Weights of a small GPT-style language model, trained from scratch on English Wikipedia: tied embeddings.
Each number is 128 + 32 x the weight over its row's rms, rounded and kept within 0 to 255. Layers, rows and columns count from 0. Numbers have three digits each. The size before them is the row's rms in percent of the matrix's.

# layer 2 attention query, 64x64, rms 0.207, rows 35-63, columns 0-63
085:106054126138132054116102165128099138155127136110088166146146131131101119157170128115116133083167104168147110109150117080164114112187168153101170157091070104165148077198131129131169158157179095
100:110110121074100144095134097138160085128116191105131136110163098142116155127058137136133106134131138103111154137168132141140073092072176131142126146159198124121144131153202180085086112178112207
087:097120167154106116168146125132086236124165116111133113153111122158102116182108091137134065120143071186088196122117075183129129158133073146121135129095143146077109146148141146121122098096160107
104:127128072089185118107188180095122089134075143128139079121169107104140159109108160094158194130145149148082137092150114130169135154101177148108077109073138163070169089145153115114092156163143108
089:162070138098155175117096129152043169122142171133190083167106100159140123185132065123149169082121103126088097122166148106125085173100126125138160151109101159133127107153115127191138126123071144
093:138079079113148158105110088080138138121114172105118167127100186144076117144166164102060111147130068121156119105159096193128164153146146142176098149154095112154118150061189123111115089122162161
102:125129084078113140108118193120093153134075092181126128164194143072146144167112163171132114131153174085116073190144130138137166124119101120107121071143141139116139128084077143077110123195117163
109:133085096125147138159166099106087170108140117188155089140158118074129102137123133183121113133156143087159076102173074064187146150087097193102151161117086122124112159093081160131145090153153134
120:212120186138077131111086116147099201093160172135149093093100108125133120131100113212179063088107108103129131101121133127067162177130133093154141141137136159147111127083145109125164104098136129
104:146137149111161183138114145109160100137132122133114116151145162179073151057160107197081174127140071085037104100125091118154096110165088148097137129168107107117167121117092149176143163108147139
113:124115144139093108112138167066141181103126118140090100147145173139102133172184084083153140135100135129162076131100147105137044095139167064111081162125117163164133146194095186110129144101106152
102:165073196112146128146154158103184165165138071079146092132136142122124079176111179074147146113165145089071099136183176138121106108127109099105125113169139166141105107073152159097080124119147143
095:154170150122169110153097130103126100108155122056116119074131098151144174105180107113106117132176174051169128145155175188159097111096148095126101098109122136076115149182096167122114163141189134
107:043110183140163111150129131110099135115119168116148060210132124118117132096130121189143091123108117130103156139121088103109131174174072127091199153081118136135152101173193135122096109136151126
077:053106233135110126161141100134093141172123150162114117183136131132134144093114138118087115124113097158138156115109106119129166163161087147094202142073152084162079114134119110154140130086165068
085:112113141148131110142132164118171155117100065076131123157155110197019097146156123186113123095128138136098109120132102075118125121170090129088135162099138126117172096120138114114059184179154134
092:172112064092160130161137176124101054107105132114110104111118168107163176155201132142139171145159125072084105115120109165136112090103172112098051106148113133114206110110141111111143136156148151
093:163132080126086175103135093124110120095140156105130155057119089149104162083067221088135128170151106134143174080154134141125142140090134118196132134147122124112175091122147164120155090119061108
091:088060106115121187080117082070141114130157150187154168130163107162112118064130172145121132141108119141125109071180154149117114094121179135137150117106116097155091124118168064103187161096095149
071:132170180128132187122131149126135098147174153126069114137112146157149038076143122152110111148146144158087176148179158088120129085130080148093149130161065165142124161102176069166115125108127097
107:085135127153115077145120083179092136119106151177098109153116100103109174095172174150169114161112121184109103113140116095144154165190185064112135171094129079134081087129157082137111132128185141
112:118109112142114081153152133132135101190140078099137102079123167138181095113136179099125149178069100145158150093107117091099158135202140094101152173101147151124122104164182081102169117112092188
094:130084132113156104171130086143131113107169108080177188063111126145162139166148140165172128011127133107125143105146131125086131135138145125152111098174061082146123119134145120098168172157157156
098:152143129159116192168088179119152077119078139098175148089096162112154141159067120163143119121096144072137168115132117100096141187120168118082098117170106102107191088125119151074077107139142146
100:144108148127129049127135092149114190105106163106094158116159150117170171132097168080123108131181103093092149078084119123146142134094131183101153109143127154176112094144156111089217170106085123
101:078092157132115145113118092178107125088101121145140140176127092123139146155028175144174134159111051143135128127130062090160197150143159144103171120099127181149121116174114135113130082115102134
112:131154089150138151095115110098103062142058092153131131189116158140169174092130104167140201116128133131130132104086140145071143127108088182126096102133105080108178164146164186107106146106093175
091:164100089130101151132151089150134114087089094075082176162124078089161151129134149095134123107167135162158123130123201106109114120189136102136129113132191204194121117141117119135158065120107177
110:135207104053126117101084105128098121093131130134195157120167115139138122147137094179190103131147088134141132103163151210118110120106105106121049089163145095101106142142106155145169151161092130
# layer 2 attention key, 64x64, rms 0.212, rows 35-63, columns 0-63
094:177169114100117103152172131089161148105163141140132051133086145113132148102122159103156142139105175127084103185091152175115052069125081133143117158194118110112125119088173154128123176095091138
097:163197168109146126134148112129065116128126147154103111119138171075168085077090164150162111147150184113086138120068138135131085119174150093163084142152138157161180173068107145134161092128103094
099:097100096110164140063078064144114107183119124141093123104100095148223187126062123137076121172110134152149145162150082066140141134097115184153145108110123115148124152152151160110138111131121152
095:188167147173075102114151107120156132129144051153147129164111158113157161104096109181136120137133120124078099079116179110135156153123090149111107137193173072137096093062112106163162176102116146
108:135094130149160144136130111180134159198146084112109095123051147119163123145077137194066109156139161111144090159171139109071147104148085120146152172175130076117112121121156153114053120099141145
105:165107155104122187124090097067122129159138173098155126120112150121102122091136192175107131200113135095114087123098142107172089178132107188139100130136114189139160167083098130107113123085190092
099:129083144138085124097161138086135191119095140139149132165105152200127096155158107133169123182153066156164190126152121106072094105096133175122177113100134092122125109133101082139168098110056116
102:131200086129074078127186120134110143123079125151099145147155111088136118110181138106129110151142071137124166062085181136142132071185112097103149139056161111136140168115142144134178116098119087
111:133126117154114116137130147051091106193157152160105155126180132156103119101197103109094130115103126147168080127154127195129103098126145108112102114112218172073131151125068123144130084150153085
102:104119064180133090122097154118127168145142140119106119163127088099102171120107158157072208122096080186137124169135095086157102185112124115094118178143086155112112068188113148110140141138165107
109:113095068119196106143141095114087201138124144136120201137096152177162101161128121117110099176067174182098107173146114117090124140151106162169114113104093159111142124131132114122107145071085174
109:104143106162072124191143173046176150180137115076119139154127191125076139121110138125106145170113124095092185098100117115137089075120142164127146082141113161128115135102122203135145081106145141
095:108184147137110133157189079142092118100102133161086153093161153096139142071160189121110127142104130161138176160097072143130086094101118136172161170122114143103109150085146120100122054132198090
081:068072117154156093101124118143159111123137106152121116139100156190127128152082108158124127108057088148082180127104095162120190075108169111175132109155128114132172082165082128093195135166131145
082:158085106152110066137109111133160173129150147100205123120166120119151120194083137126129187128102113108095164148154154085177123085112128062151111109146106165107073101175136146069156114153144176
079:109154127132167165086167145178091159121152206131084105129140132116108114206158069152156072097091172094105131135079101173159135128129128071150082151099145109123186105125128095129145171102131117
102:129196172113104129135118139140156104132102126158045120092124181121121128106220108190130127138123136141112071140075116135096087119184118134051154133169101114151099137162099147153146174098110117
101:170122125139134093147066100132136153173128184104093058116132131060140129168193105120172120165145149137126050116068107143159125142131070121085123109092143099161110165149153165152139165160162129
101:136175105161088163098102144145160183057125161135167118190111142178095172067141085080170148152133043164134134127107110106127127166114089179106102127110149117144124131064126102126144131100115113
102:147110127157163060181040116194146140109109099132190099138157119115125128124136111152094169111139111119138126113138134080160144128079133097089121097110118120142114106179105163067141230134122156
106:097121142146124127140121188116117135088133117156123219089105124098122086106169126085125122156149197158179140149161074105120078100192129149094148112081139077145050144090155139112141119159131108
103:146088143128105115101152156055126173104091116132071142200149128110125126119080125071130166127147137073153111106138105159116162161128204153177092130197125121158095076146092162119119080110135152
112:169123122121168114196099119182151136133120150137136105159109087137134104090144111110094140132140129042135108136151122082114219174139130155151182169163100082089068099114056158123121143108119138
104:131172034103108162111089137101129127131126157133106139131140129087166161132101159114081078183115121117123140127094155158161083170182157085080132126153190113156153113073167129091120065111115085
105:146198120114159134056127141134158149100098145149076137123134166110142127103137102122133085116064104113099105115168152115120111114115072169138107087195084179115169148087158156157151153189067159
091:142162112126126185095152130106104146124105129163150119106125110173113137167141078126165087110084166144148048085087110118093172118127167078159106137125133031124149170116168126161174108144080086
100:179149162086085115145176141079110097154111120129123116111093117167095151115185161189182166094159145148064139177103116114101171202156140098087103121149116104107130090082095113125136160081135136
087:128137193149143159125166108114206118102109166084162137157173109112108063117101085084132161135121142156127102217133110094131149053175112145127097102115077144105142129122171143129119162088116091
097:133094147104105170139154128134089150103133129144155064147086130160104169124158119083069141062045123078141132162169122149137125117113167175097116174130146095097133105071136149124170135119205163
# layer 2 attention value, 64x64, rms 0.2, rows 32-63, columns 0-63
109:143119159103151084169177120133114161097178060134133159130078142137161059153153153120146132179103093153138115130057102124115221165127113149088099096057133142137142095091135131156157116138146129
106:167110135044105129054185119162117137140063154120163132173124066078122142166190102115097160108117151159125136152110142095194130173106117132118169094154144151116077131166103117129108129101122097
103:149067084083131182128111124189103125126129107067160096116158184126138124184108121106054156136092111122077125120173098147165127111164126163148142105164135179087159136118134135037134130132129158
104:137115137093107195131142133172122142098098109152071162187074150098061113147138056133113108145148114122115181135160056157143169133138093121094114143134144216075163104120133121149106134159120131
109:162134094130101166136153168159080133151138116060179130176132099085104122157078120115132148213153154112130152109074110164178147204103109100106106169091137081105150159145113137137084115112111164
098:135086095140120124118136134122072123163094106136132176182091107135084129165109100173161128108110130110144104144088172168153092085190156067139123176194133123162089086136136131146048160126127178
089:158199076148096135156102116167183114151131135081104105145140150127146165092101125066101158112138093114121119073123106175174151090103098177119115106125131165049093100105117173134132156087189136
107:155103083079078104139112146132077156067133196136139120139152152065081087143148164114082115131126083105126095124151148150166117095142167132158167144108142164050167146161114102104138066116167144
101:145100186131109116113110125161179144144113123147161107173180129081138040085161140160163162102176124151072131166139129122136174133071139103095150052126115107119076112152140100188117133095147110
105:095172125116051130132131117118109120158073123157102151141167181126143174145137070111068131131126147083161161191097132174117126043125103124104159174077126129106116135095156165112148133101148067
103:143125082124108113115104136128092128075193082087122125104137137127122169100150071122150108125072193193172102143089175147154086130170126070115141209126146131134120146158147163126092111089080142
107:131125117196106111104156087107185125137147104174148139124089139164108089144091122179083180167105181114155101149103071118079124155137086119110084118188177141109094117117144176088085147094108165
104:159138134136099135082114125089127073134081105091089124148154086091060160063153208175142097090163156163123124178119157114127113154115085121134128142154097154183154121146158181071098147140145124
116:144080089114096123185174165043159185119145112165166090105128100144147105065150085139176156117140114090149160107122107117165126100130135081107152086091113118124136131163137125167116144111078204
090:086126102139104097116157116073106124097168140152173180140110161136200017157112140154127140143061141081099150148127153123119123109111130136092112155157152166143037140164157118136126109105148137
116:203160149102063089174136125146124130098158128141160159071175140127073175117135092198121085127111078132128088100111168170129174094132147132126106183136132123136103139072119159091104148096138173
091:140163152160120131072126133102136138133108100073104101170020137121107163111128122110061195119149123177136132127102128090131149110170151159161181157162150111122165082124117164095138130118113053
113:043185108123079119150168141170096147117162150157106141137098181142110117156130067146149099111147135142155132132125089154139126090171174112137027113108163168137093133103103129090155115110068153
092:088218122168180116140119115100118113146139094120131149188145113171078103075104113095114121102133162147164118122201155085131123160140093177101105133144123090097166087127174115119118136149056082
117:161094110110105143083096138068136137071153094096148132112149143164085135156179147136197155092072181105147134095070114125145166123169125127128153120139120081164074145126177111084138101185176145
110:097123162120114124144151080161107066149142089175147080158105117164159166149095133119152173149121127163151122146091106210110112079161148146142071143096117150123099126173139051128101070089164161
111:107177087102134177071150176172095108142101039155117125146117109181088173144126171129117065114174143134137113102146149109077090120145142096160168129126088073166147143123177119135113163128172144
105:174168157141151085092107092103167132166125154093072160097144112141105129163118109091089107161174084115149180100097115080127174153079149139159175089106131155075130093146130097162158163188085122
103:082165161120107185164140180152115127091172080142118045146119166154119108163160127133127117134121102107116102136139109149072127117121140006098086136140146156090136121178149103108128169152114157
113:151156124135181139170131170141161170055092129109096088116187123144106100093078143157066155157125112122143158171097065157107118041117171151117138100161120128132090157166149141155124142086118158
092:126176060126146122120148094177178108167120104120072119135104113096149169153130183176091154102147076144137153135097127167109134144151110042133154069125183088090109130132150182136140123132096175
114:143123137142123163091154163153098087088142118133085094068101177110128094125184111205159090115122111140125148086120166093093092114142133138150188179058101143124093126181163160160183125151141141
099:078136133091069099118113158130077113089128114176102136148131096087105147112088134149113160075155139137199088151128203167117121090099134120151179154170120161190143178148155089132158125118080090
118:215106118147094116154133108136174153120106124105085128081121151153075141153088158081143129087100121165152155084117137157116190200128110172157126108106126192155132074136082135096121121142067103
116:125110185086101061110139118109163146097126124097132148126110165151181159140128112139128149140159132113059170186141138124037142084125157130174164142095176113127139186071123079103158090157113133
089:119123079100108135164161195129064116083129152102107146163156087128165114102104135157146137114155131143086124132058091161143095109224091145143097196084172140130148156099115101141136146113157089
093:169141121136160127137056143162131165145067101120126174083094130089160092160086146147161136166140121079167178134133146144064120101106126155173115180121137107091082115133110155142063109112117204
# layer 2 attention output (transposed), 64x64, rms 0.178, rows 32-63, columns 0-63
104:136216118090193130100149114093148136088092113143090130099128141182146133150135074141116145130178090141139114036105144094121084137159098111111164119156128149175132144137123102186138150149051119
114:123184171122102100123104157083200126142109158078116108157176144124124101063127150091123179095117177139122121145157128065179108105128139174123101123166129153141123080134089106122082147131206080
117:091171102116129092166162089106104149208057143163093147183152129094180121121154175125056126190117133177100140165113113101186153136125102122122123160110130114123095112119149097116087112092157094
109:119134113127139135120183126134142162142170124187083157139046145183107094104115100107097163110150121146094092172092145166132177140118132141187133107121125090095122084079127115197140133107148040
109:157152168142069113089099060134092109141111138124087148102105133147200128119083209102117117118071128163127080158142153137167130149160130108161151114095151176143169114132092074181172092119117108
104:164108151122071101141076152127182142100162136114135189091132126126156105121087141136128171165153113110175176155144109109148175148127128178149162037103090142108123123072070122105141062101159118
088:140095123186165143151161139166066087162113086130110087146070093096108149092140093136105107144117073155120127136132140128163128151174121131123116238083183162094173149097132091128091140144149124
120:023139102153155115125144105113162135107116135154128143112110128105105160106100124123146140161103160132123175129077148080170167201163173112134110149142201108110154062107142079108147146082148076
103:150104144108165136117096192103112114117116087134165111200120135164156109141117061102170137112139130138156076101154128142090120085132172214111068112155145103107160092107142107106125217106108144
114:148109148148106197132218089106145118134111135098093184109134111080055123121130163156065113104145119149133158102071112197152115113096128130144114134156151149131140153058130119099131166092176153
099:116157157139113119105123108213143109124135098127114134134167101136210105131126146184051105166157109107081168133130113089141123105082084158119126061164132138186115091159112138080159084162153141
104:148122170116065065165179119164079145148134113076135167131105193139134155189126134104096169131155089138107147141155099097137102061123107149119108142088101179147112080103111168115181118171090139
105:149104162111047131143107128151159153158161202176147110124160095152084114122121133064112097083151116059149123173216088146105157118137149125135118107123191138122123136117124072076110137139120146
123:165126095167104076163139113113147182115080100086116100109102169145163091152140087150152139103109124136153145080061087131111158109128198155105177148094126113089184143128119106100201130175112172
093:114178112120155140137095130140133164089082078110168121115096175100145186143127097171165144164163086129123152147083099105178112093099099166122180091185066160113153116082111100095164157100097164
116:153065127165102144146122116176143162097091129152080157094096086157133129150101149112101099147166086146084199089163096077143171177101157081122140102122156187123163066133108110159129123109145173
097:185098131156116143125129148103172098176183189162131155113182125128076149148156092055109149098114145102124116069159174098211123113139112117150105130106102121094098162128079161073105108122132114
128:163111116116140130112133113158150149132183084083096128100121112097158096142082112193107160194103131126077188145076194143101165136130099040202151107155135129101099102131133146140153114120112140
097:134134084060147091146101176135122118126225123158139116089143147083108125176216142127162110111137136146118125179131121202137074102116130119118146107101123122093123086158099138151152150118062095
130:135161164145091094142087107122149099193081134118107132116184165154104128146132146102138090106181121115089173138074114103118105120120175129075179052145116162161077160133165084156149100138103186
110:131149162150126133101077114138101101108156089075096159152114146166156188134058144186155129145115108180168199087093110128106148095126068138153073169114165180112087101133118148091139152135117100
111:074114162108113136189078122088164146156187153107158154080130150077123109131107123130093055084115129102157147172165127122054125173156169091127111129162177140138084188138136128122112076134139135
102:137142080135115163134123140101149126114098155133081106108103130188091127111166138072123191086131199160097049148125197163160102151140130138109147144037117126119127158145073161141091144143140120
106:115134082168079118127116087145135185148124083090138181173091153112146085196141092122132107139163093124132146122100163143100180124167157058169096110154159115101099111156076084170128187137129104
110:122165090140097147125089157114106104151098136163142121070065216126108181123103132100093151173102119121142134096053127126086122134168135150133103163146152109140189127095171140097143120104215133
102:166106140152094115119182106071131100161107121091107128110149192121141124139086101137116130121107144138204106174145173125115087106158161134089117186078149150144107111121034096142118108189182123
112:036116097113154149095140133129138121115112148120126153106086159166124160133116050171083101080181152076132143108128126089115147098094157137155139089212152125102119188175111139129135130147176164
108:156103148120124112142100143124184208077165119111100168099152149148090112139100142131112108160121174106131135108140111175138106142103108184168077066219139113123138111109084164065077113108154131
121:135154152084141142122130208135104156155105131132037084124130124168102111205153158140093128179135172104039109122120097135150120158121125151081124165108122123097124116146118104156085082188139128
122:119080102177104220152159138061129183138105127146125107204161115191125150143100085134135074137093137174088166091105157140131135141090113115127146132141075146117131141104165131098091108083109154
094:136098165122135164079116072140153095106126171110098102130100136138152161098068119098095117173082056112161162083123135169149165184123136118160194075141095141121157179109188138146145106118155096
097:121119124137093178109170166132102127086147132144158126102025169148132115108071134120122106164129161165150123174133095076115176115121111156151161170109147152132178192103077092122137062104093132
# layer 2 MLP up, 256x64, rms 0.199, rows 0-45, columns 0-63
095:094098132134199120097149094145130128135132177103113138047116160064056123128107133157089106113105079112089170172131133154116186187131097101196122157129106157137152129137173074094134129132135116
098:154081084099135121200110128093105135125141129142172136140130118130132123131109135081113129118151097094174104179133109150055187215097137166179144178166125100078161151090119115089130090172106110
094:094112141116069174143149092115076218168129089113165073140089163151160158170084127179165108118153120150111114131138114085098135139085095135073104189121145145119141092135092092140140135168154093
096:149107108058137183114107109099101171095134096072089147130097146130129182183119074115107145145125094122111164082122170126153150104149190134125146153110048112118105196178117143110127172143146167
115:137106112151157101071131171114146125181062122121135078121091135160106115149086137139155137142116130174064145130100071165088093122128143129145160151079088127120150099176169170153143196097089196
107:156173120110170104149130113112150146084160159187162177151183118055124159118222111162115140116099085161144146097107081118147146126126045106125131153127104128158113108105131124079106151177120092
098:145120088170138105102121032104173200126148142097079134090090126161116120111060184097148106109131140133148155146158154102137160161131087145155075149146170150072159115101112087117171163145144130
087:195188139150136089117108078160155100159119152048116071129084105129175102094062130101135094197133135097157150110110117117083116115133131141127127078156116181178136159153133147131098110124088164
090:068119138161080068131070129077151150148120113116128143142162162195150175113143092125102109127206104133131131135114136116119108101071148120179161074100160144088133169097182109086111151141099080
088:143083123123147127146111148140067104162120132135119059187174115135194070122179120133146159164139140115104087154180122103179091148118166126115060131099103132153125162136074136126141109207086114
098:138081046139084088131066168081153102098129165141140128133160138112087126085119127048169148134135140171225130125138092109163099141160138160181101130119139137078090149126122128169129137115127116
092:063103083182155170145111152077106205192092119070142131191093170136113147132129066170147145090150133130166114090102118105136119059138138129112112131140145132124146120140083138100101087120145166
097:138131173086095082108109147115143139156178158133137103155119164126193128145092107074121138130139143172112083197168141064185153154137141168073157138075094101117078117131076114128109095125103076
108:140123144103159131122142173144054099098131112106191101123123159141130145178124091107181114089133062115131077176194110130143130090113201138081122129099145175140100106104196140162137143140097090
090:180134153078110157119168110131137147090129185102109071171137098109140116142105160074111104074112126182128136146131069142097122143151156085168164087154128149083058142169103171194140146136106165
093:085132069148099095123128089062124171149115159118126155159080170168141092135141154159167116129097095147107139179140124113102178180165111085202107192080135128097166094123088096129156112153126146
093:092127096101107161080113098185138147121158075164125151101037078122165090134139120111150165142161121117119169136126136113172114155143116087153155103128172172112160087157038128183114160157138115
089:148154117089162195131123148080103179105162126122114143119117091128157115080184148193098183155098175136104089102178109167166143127139067100141153099120130120123088169163112150131115054122108083
122:104085115111127100153127108110139210136165150161091073157126072107136143154139129153156121121151161129093045152101154175139121107090125162154142140115183192165074098136136075163153124095170096
095:166033108111116142171126131110123119181099104109120155106138075118130138187102135124148018125146111126090155142118129158149138141090165166147106050142108133108129126172110142153104175168126168
095:101078117100156144074126122099124094137077190115181110147130122126077102172106160147113135117128137141143115104134086180105204184140101169138147137082087099155126156079218127149122138122168150
100:124128125101141141146132149119076171051118158155144116117108147102139126151050161137170107084205126126146154110056119121098164149174087133134125188086110171102208109122133159154112135095115126
105:136097071120143129165163098089181148106136073138143116214147085082126171121152120076153135071100115137154128121126116144164105102188129124167120119110153127096123117120150158052156174092112064
093:097140135159148100183115089101090150177202100154099195133141157135108118120165175145122108063121161096147099074146132096113118124102104188167153142130099122070175161111143122144086105101181105
106:155140144113072125163148152116145144193165160155101171103167116169100156108085118117083162126131156095128072164158137164107156139117154164133152140105100099113055187121064126089093159133089067
112:093127119104150144102147180127075121150193107064139167106125135114144062089132089132078107155194128115144173156156064160091083129134130171136171140100169136085086127143169103131120156165135090
090:163095193095126138072181126161152154090089127150190150138146088163098174165163182099132157066150123154169082106192158138085122129106113101155124138130056131134123148111123106141081137115113116
089:113168142149126138081117158171139133129121084129088119137163080117118082073123100128154129128196143147112159082129169083074127105123115106203156148169117095148173077180187157152097190133124151
100:115124157121089152142101163159101088123130172125181096128057106137078093093090094144099106109094145139122152123155145187137138137094136197155120122202120134119104124057205121129141139145082080
115:180207126086198113124064101144070107125122136125134126123120140073139202113163101157135140114079084157107186104105137075122091122151120131111095154126174188149128160173155123115141122127140103
091:130077165102142130132150071111179090080148161119167152082136083122168118073103154119117127092098146147168106135137140099117094093117148109142169166110162202161174163184173142146126076091108087
100:172128122151119177105165166128079128115135069135127118145072135200071156143178076164156102132124053105193070129078080116113120071139161126107140154127145158113147143153143153154157117112122140
096:160136137121120150149137149106113097148170160163129137199151100137140139129134104099064128125138154146183076112217137137121153176130075119107076172118129097156120068065132165116103137135164055
108:167110136101187203142065159101089119138138149140080135162122133137145108109145139110185115109137112103181146114113097158086109143146119106169087089039117126170154112172079160117080117130144076
100:128178125131142107179159122088132121163148169079102154073100140130105106120178123118180074114167142152191096109090123122184073075177069132142163134157098149135132134116117146075068159099127121
104:105114184136116180105113158114109148121177136108125056192129119150139105126093136117143095097138144144187099098105167104108156133093105164152062171160190124127121093131205137104114093102196125
113:145141162123130119150102131107099110114174154214134107102126171181126142066122142144108092100130184187103122084141099141069119118077125137112136147155141117107126226117110100096080092154076123
098:136138094156152093059091071093121104156177100110105081097160153127150177129079177084097124187120131087121125182114128095099141106140132154160125150220129156148147153153124180136133115126136178
097:196173155086181122154094124114078136079165104082164176120144129135151184134139131163096114086096111123147179160105088085110078109131147149176099098151080146119124087113190138106095133127177128
099:164182099148127096106095100145103134058089101122136122108090112167104140053150117105106108106154087139152156132105164140129165183186100144121166139067174207094168155139139137127133121089111083
105:111119157166137127101102109085159171170095122138057123136119143175131062110099208084087143143132141083086075158142096137088091112100115165173138169124163124149047118144124144129136125129175138
096:121096153103127079112055084140153127153153109054161183143138115098143123168126107147162162142091097114102189167133125119160154145117148073144134081118083169125077082172111104159151100179166154
090:115089096137106120140132147107061177128094133157181181147063094095137086162123112063151164181115116093167097155124114157080209148137157141141113112107139137053169139090110130141106127142127146
097:147167162145160149149114158121158180133147067107112156157134141133158139146123090072124127126083135129127135155101114149162197072096066185170133156088161139093152037101086152113141138151117173
095:087158129121127151147143132123142118166138129190136179155143097160166083199129138104110073129176144138077146181162089134176075074090130111097070106094152113119144150063099103081095140116122139
096:191137112127127166147132132139149102118089083115100123128094156069173202104123132105167184142079132132096139130116065162118100119151086180184136162110102157102164162149074114112172124097185108
# layer 2 MLP down (transposed), 256x64, rms 0.263, rows 0-45, columns 0-63
096:142189160122035108162152206146135086139087092162126149150125126155172127101167103070115128124131155186166061143100131105138092103150175159092120095117131096100131135117097152168103139160125155
110:123198144102129068101157067114128111134099186113071128107121150168107138099158115148092114140144088147127160077088119099213060086153153137123120158132125131172114147182151139120152112185146150
096:139153140156170050123098124122148092152165196131131158103126068136088118106194088086126134105137137071205152123098149133161102151096138116150120087153187123097082162144085151095117152106118098
105:102095079099101135086116076120079193112193112086136102151106113114126108197133159166105122120103078118131102156114097157138168096192146192137159131148109100136084158173174095154130137149171135
120:063128106146215121158075148099148111091092116137146136126104167143113089039122143200130145163088147158149126165120084128098148148151109161168048091140131106130163124153114121108112126114169113
107:098110181135157127176116130100099132143184135133172112103153135194217120144102129130102116159109069117142137145166165117078108074137106107152171172105092196150119159078126156068104129117133120
087:141127172100135129161157183118096122126092144142159164171165071116076154155136078169120174107123066122127105149082127122137076103067148114142159120108094085127120152141172175108058121164183098
079:104161123110071147133121125119145165113123101172107149073136093073154110091107166181084104132161105062101117207169126132107168136157145133120119116151198078136165106128102063179144137105131102
090:150172153135126161162135144160126136113086133130141154126117188105088141138076161115147122070135137112113181136126114115141170171171146104088128160121054110134162044106092157037115073100125109
080:154161150173112123125110121130182133140104096057072186041130059096109127119089148101121122133121144175179138117082134141112142153121154155128164112126098104136153079148141120101116151101213166
096:104097125135098130147165085195114091122097148168115181100129142132152108086150182193095137098123120134140094167159133083083128132136150112153105144140110096153125110131066104088152032181102171
093:186135138113160064090056089146115075154136131114163079078160097083105188136113161121147128120082132149121170136128124125153071175120134112136112111094148181136092107118173162179179141089111131
097:136092139196168189106137130154085109114093109104144104089128106099099139102163133196166101158118126115165144085066077185095096144131110105168119115183120159146170174156133139120145143084136190
096:196110144185122186102111146085167127190137109112083134151151114171107101112142150102081122102125112120072127099120144193112079103090104159153133067145077125111188113131088153169093118088120114
098:083147118092145149170199097113206175107133183109092118101123149159101107148143154091090121093145135075146119091150092097131160129123102158107127132177105058098179134084138105143086097087161148
099:155101226111143154164137171135123144151125096088137103091136059102111115147056142177156152158140125108103149135100142120125103175070132156085150114159125130105084091116118090118115164187194122
086:132113123158118119144132166078059150162128172075131123132132144104070176123133130091179151109214151121131097142186156146125076093148078180137152172125131111114116151111153204129071112109120130
094:189124150174112130179120066111131134118120148138147138125134106165137114106085127134178127102123174136125136116153095142158152176148173167119120128100148078103135127079198053085221110106104084
115:124117117151100135111129135098133169067149152149133128146124136097108111129163121119163098090095116152105104099132148151157110084158164148113155130118135173181127045132142030166231104080149106
098:142198138087119113123165129142151091127201166180096143103062128110151132066107119132146185138133162086130099165124164126128132140154087095147117133146165147135057129093147121173127070094127062
085:141178143164113080128122148149125163143183106106118142099121133158082099137104108136164134144058163107131144099099154133113077097120195108133095149141164118107130053197052168122094142171118170
095:076123161131078121083099091104153127152105131098129167115088147113109093109184075108134110137092125155087111109167097067129154165090172175119141059162168066180110149146159140076137139155147145
134:154117116111180086182155153103140134100159127135116194112057117098138179123072096119107200093116145146157119140169131175108123121149131135176122181049114162122108104101113132115115188162134086
100:167104112081107132132125134141119112172150193136196100162178104094168060145126135145122145104152093126127137126117133155153153190080182146099137072121144144054112099107162084127151092119076171
101:122208164091123155139151081116133122162108178140122160090158152113126152061097158176146092118126131103129148094099120151170091132116077147116088137128107142170118147133169121093138046048176111
101:165143115140142119072113103110138121076092148102098096124142131149185153198113140085146065088069139153172078099090166151133148162166166087115110101129167099124163128132114170186194147126113142
098:136149089087094113130084086113119127178125133146121112120143134148149137122236109091057107168160069106130170118148128129148141137164152069101137120138111168095117153137038103141162121168168117
089:144101112150129111168124133124108102130081073147147188143134147075171160178154178125096153133055095123116176106125086135155134096090175137108148162080114147115137172063137077048116139141130134
095:125109090153181078095141091087123152172124144101083123105166133095185148110113114087119139099119160097097110158106169147137061127177120090174128111159164138188132166157061135184129110110178099
105:147131150153154124130094160113149170132106151129167098120067109032066106135121153143087118167084129105156105137157122089088109121170102097157132195110168177158151142153126167119049153134163138
090:167183094144132108129089139156116133125152148121073075156139173128198091103096106167142091182121178103107109183130135160116150185146171118082099147208099104099086100113109143130148095157141111
104:130121128179142138139114143143129130143160167154132030149118117178131049085139149204148098136092105114108123144149100143178171140131125164149131071172068102111112070145125103126187151110146149
096:131143093096109135121123124153134089125070146118147141098102114083135047108114124119167163145141143055055209168106120125164094147128105159145166160119064189138143144116178135098097167143143139
120:164077113142114144100192106124077148205094105112131124086145167130141119142158135137120115078130109113096094109097118146105159097192165113172149112157083104130129171062212160145128154140172153
099:121074054146091159112106154136132138119170113093164102098132109137153159159156193112156145160121113102144095131137157110154131158099127124148135128125119182151054157232061170135119124095108091
100:128103083101176052156147167176159150110138112156067088147160118142107059164113129113113112172118125123094094139148075130161121169161145168093142153184152081100133056119085143124135105144119162
110:149066182143065185120109137136147198103122108114100143115098178138106105144079149120094125178065107134146178145081112152077130117120112116163184157124170156080135147164082076149129127153141121
101:104153163137074128111179125169109103108143144205159143151107193098141127101118111182150183133145089104082123144136096154149181141105112151072119080119131076111148133070157112106151137141099051
104:178147131121145160133137156178082204133137101141134077091097107059119107144166123160141094138101175099131069175137051137075097163151099155156119123155154122169166152147077118159142119159114137
097:158099191087115103114117173082151118145154142085143121121195150119064138188168078138137168156121107068085099077163126104136105088156147113105108112165155152116119129118145167161150127164202148
103:110105115123181161167155155114096155117116121174148120111108108166129141163189108112110093122113125098195137031164128150126178176110063096106092097140134129108180139094136108153092141180081099
096:097127085087166077165146102148112133137114159158019118183117136118101102054156164081167100149139165146080112117101118126144102141184128164093121165155141086119169101103151159135100101125121147
089:111221158147153139104160120146154124115127116118133085083117127107089192104122131154068119105120144108120211132107134099178021123134111117126170187121150107135112161065126121110139112143127126
111:181131137112106104063159071181159113060152078079157109134138099121126063126148156105153120085140134109159153150187202109182160133139194108112148106108110106137134101129109144088153134125126089
089:117096161187160140197144151109144107157140155098096101142145162119096149147169095185140131106079073117120084110063198147076153181118150105126169153110071080105102136121149115115117086135125153
091:196139141127095142149165138075153179153169149108134149147159090141123100157163112119098089087113181128133185117083136110115126076157164087100102037110106118154131127138165117140050112089133097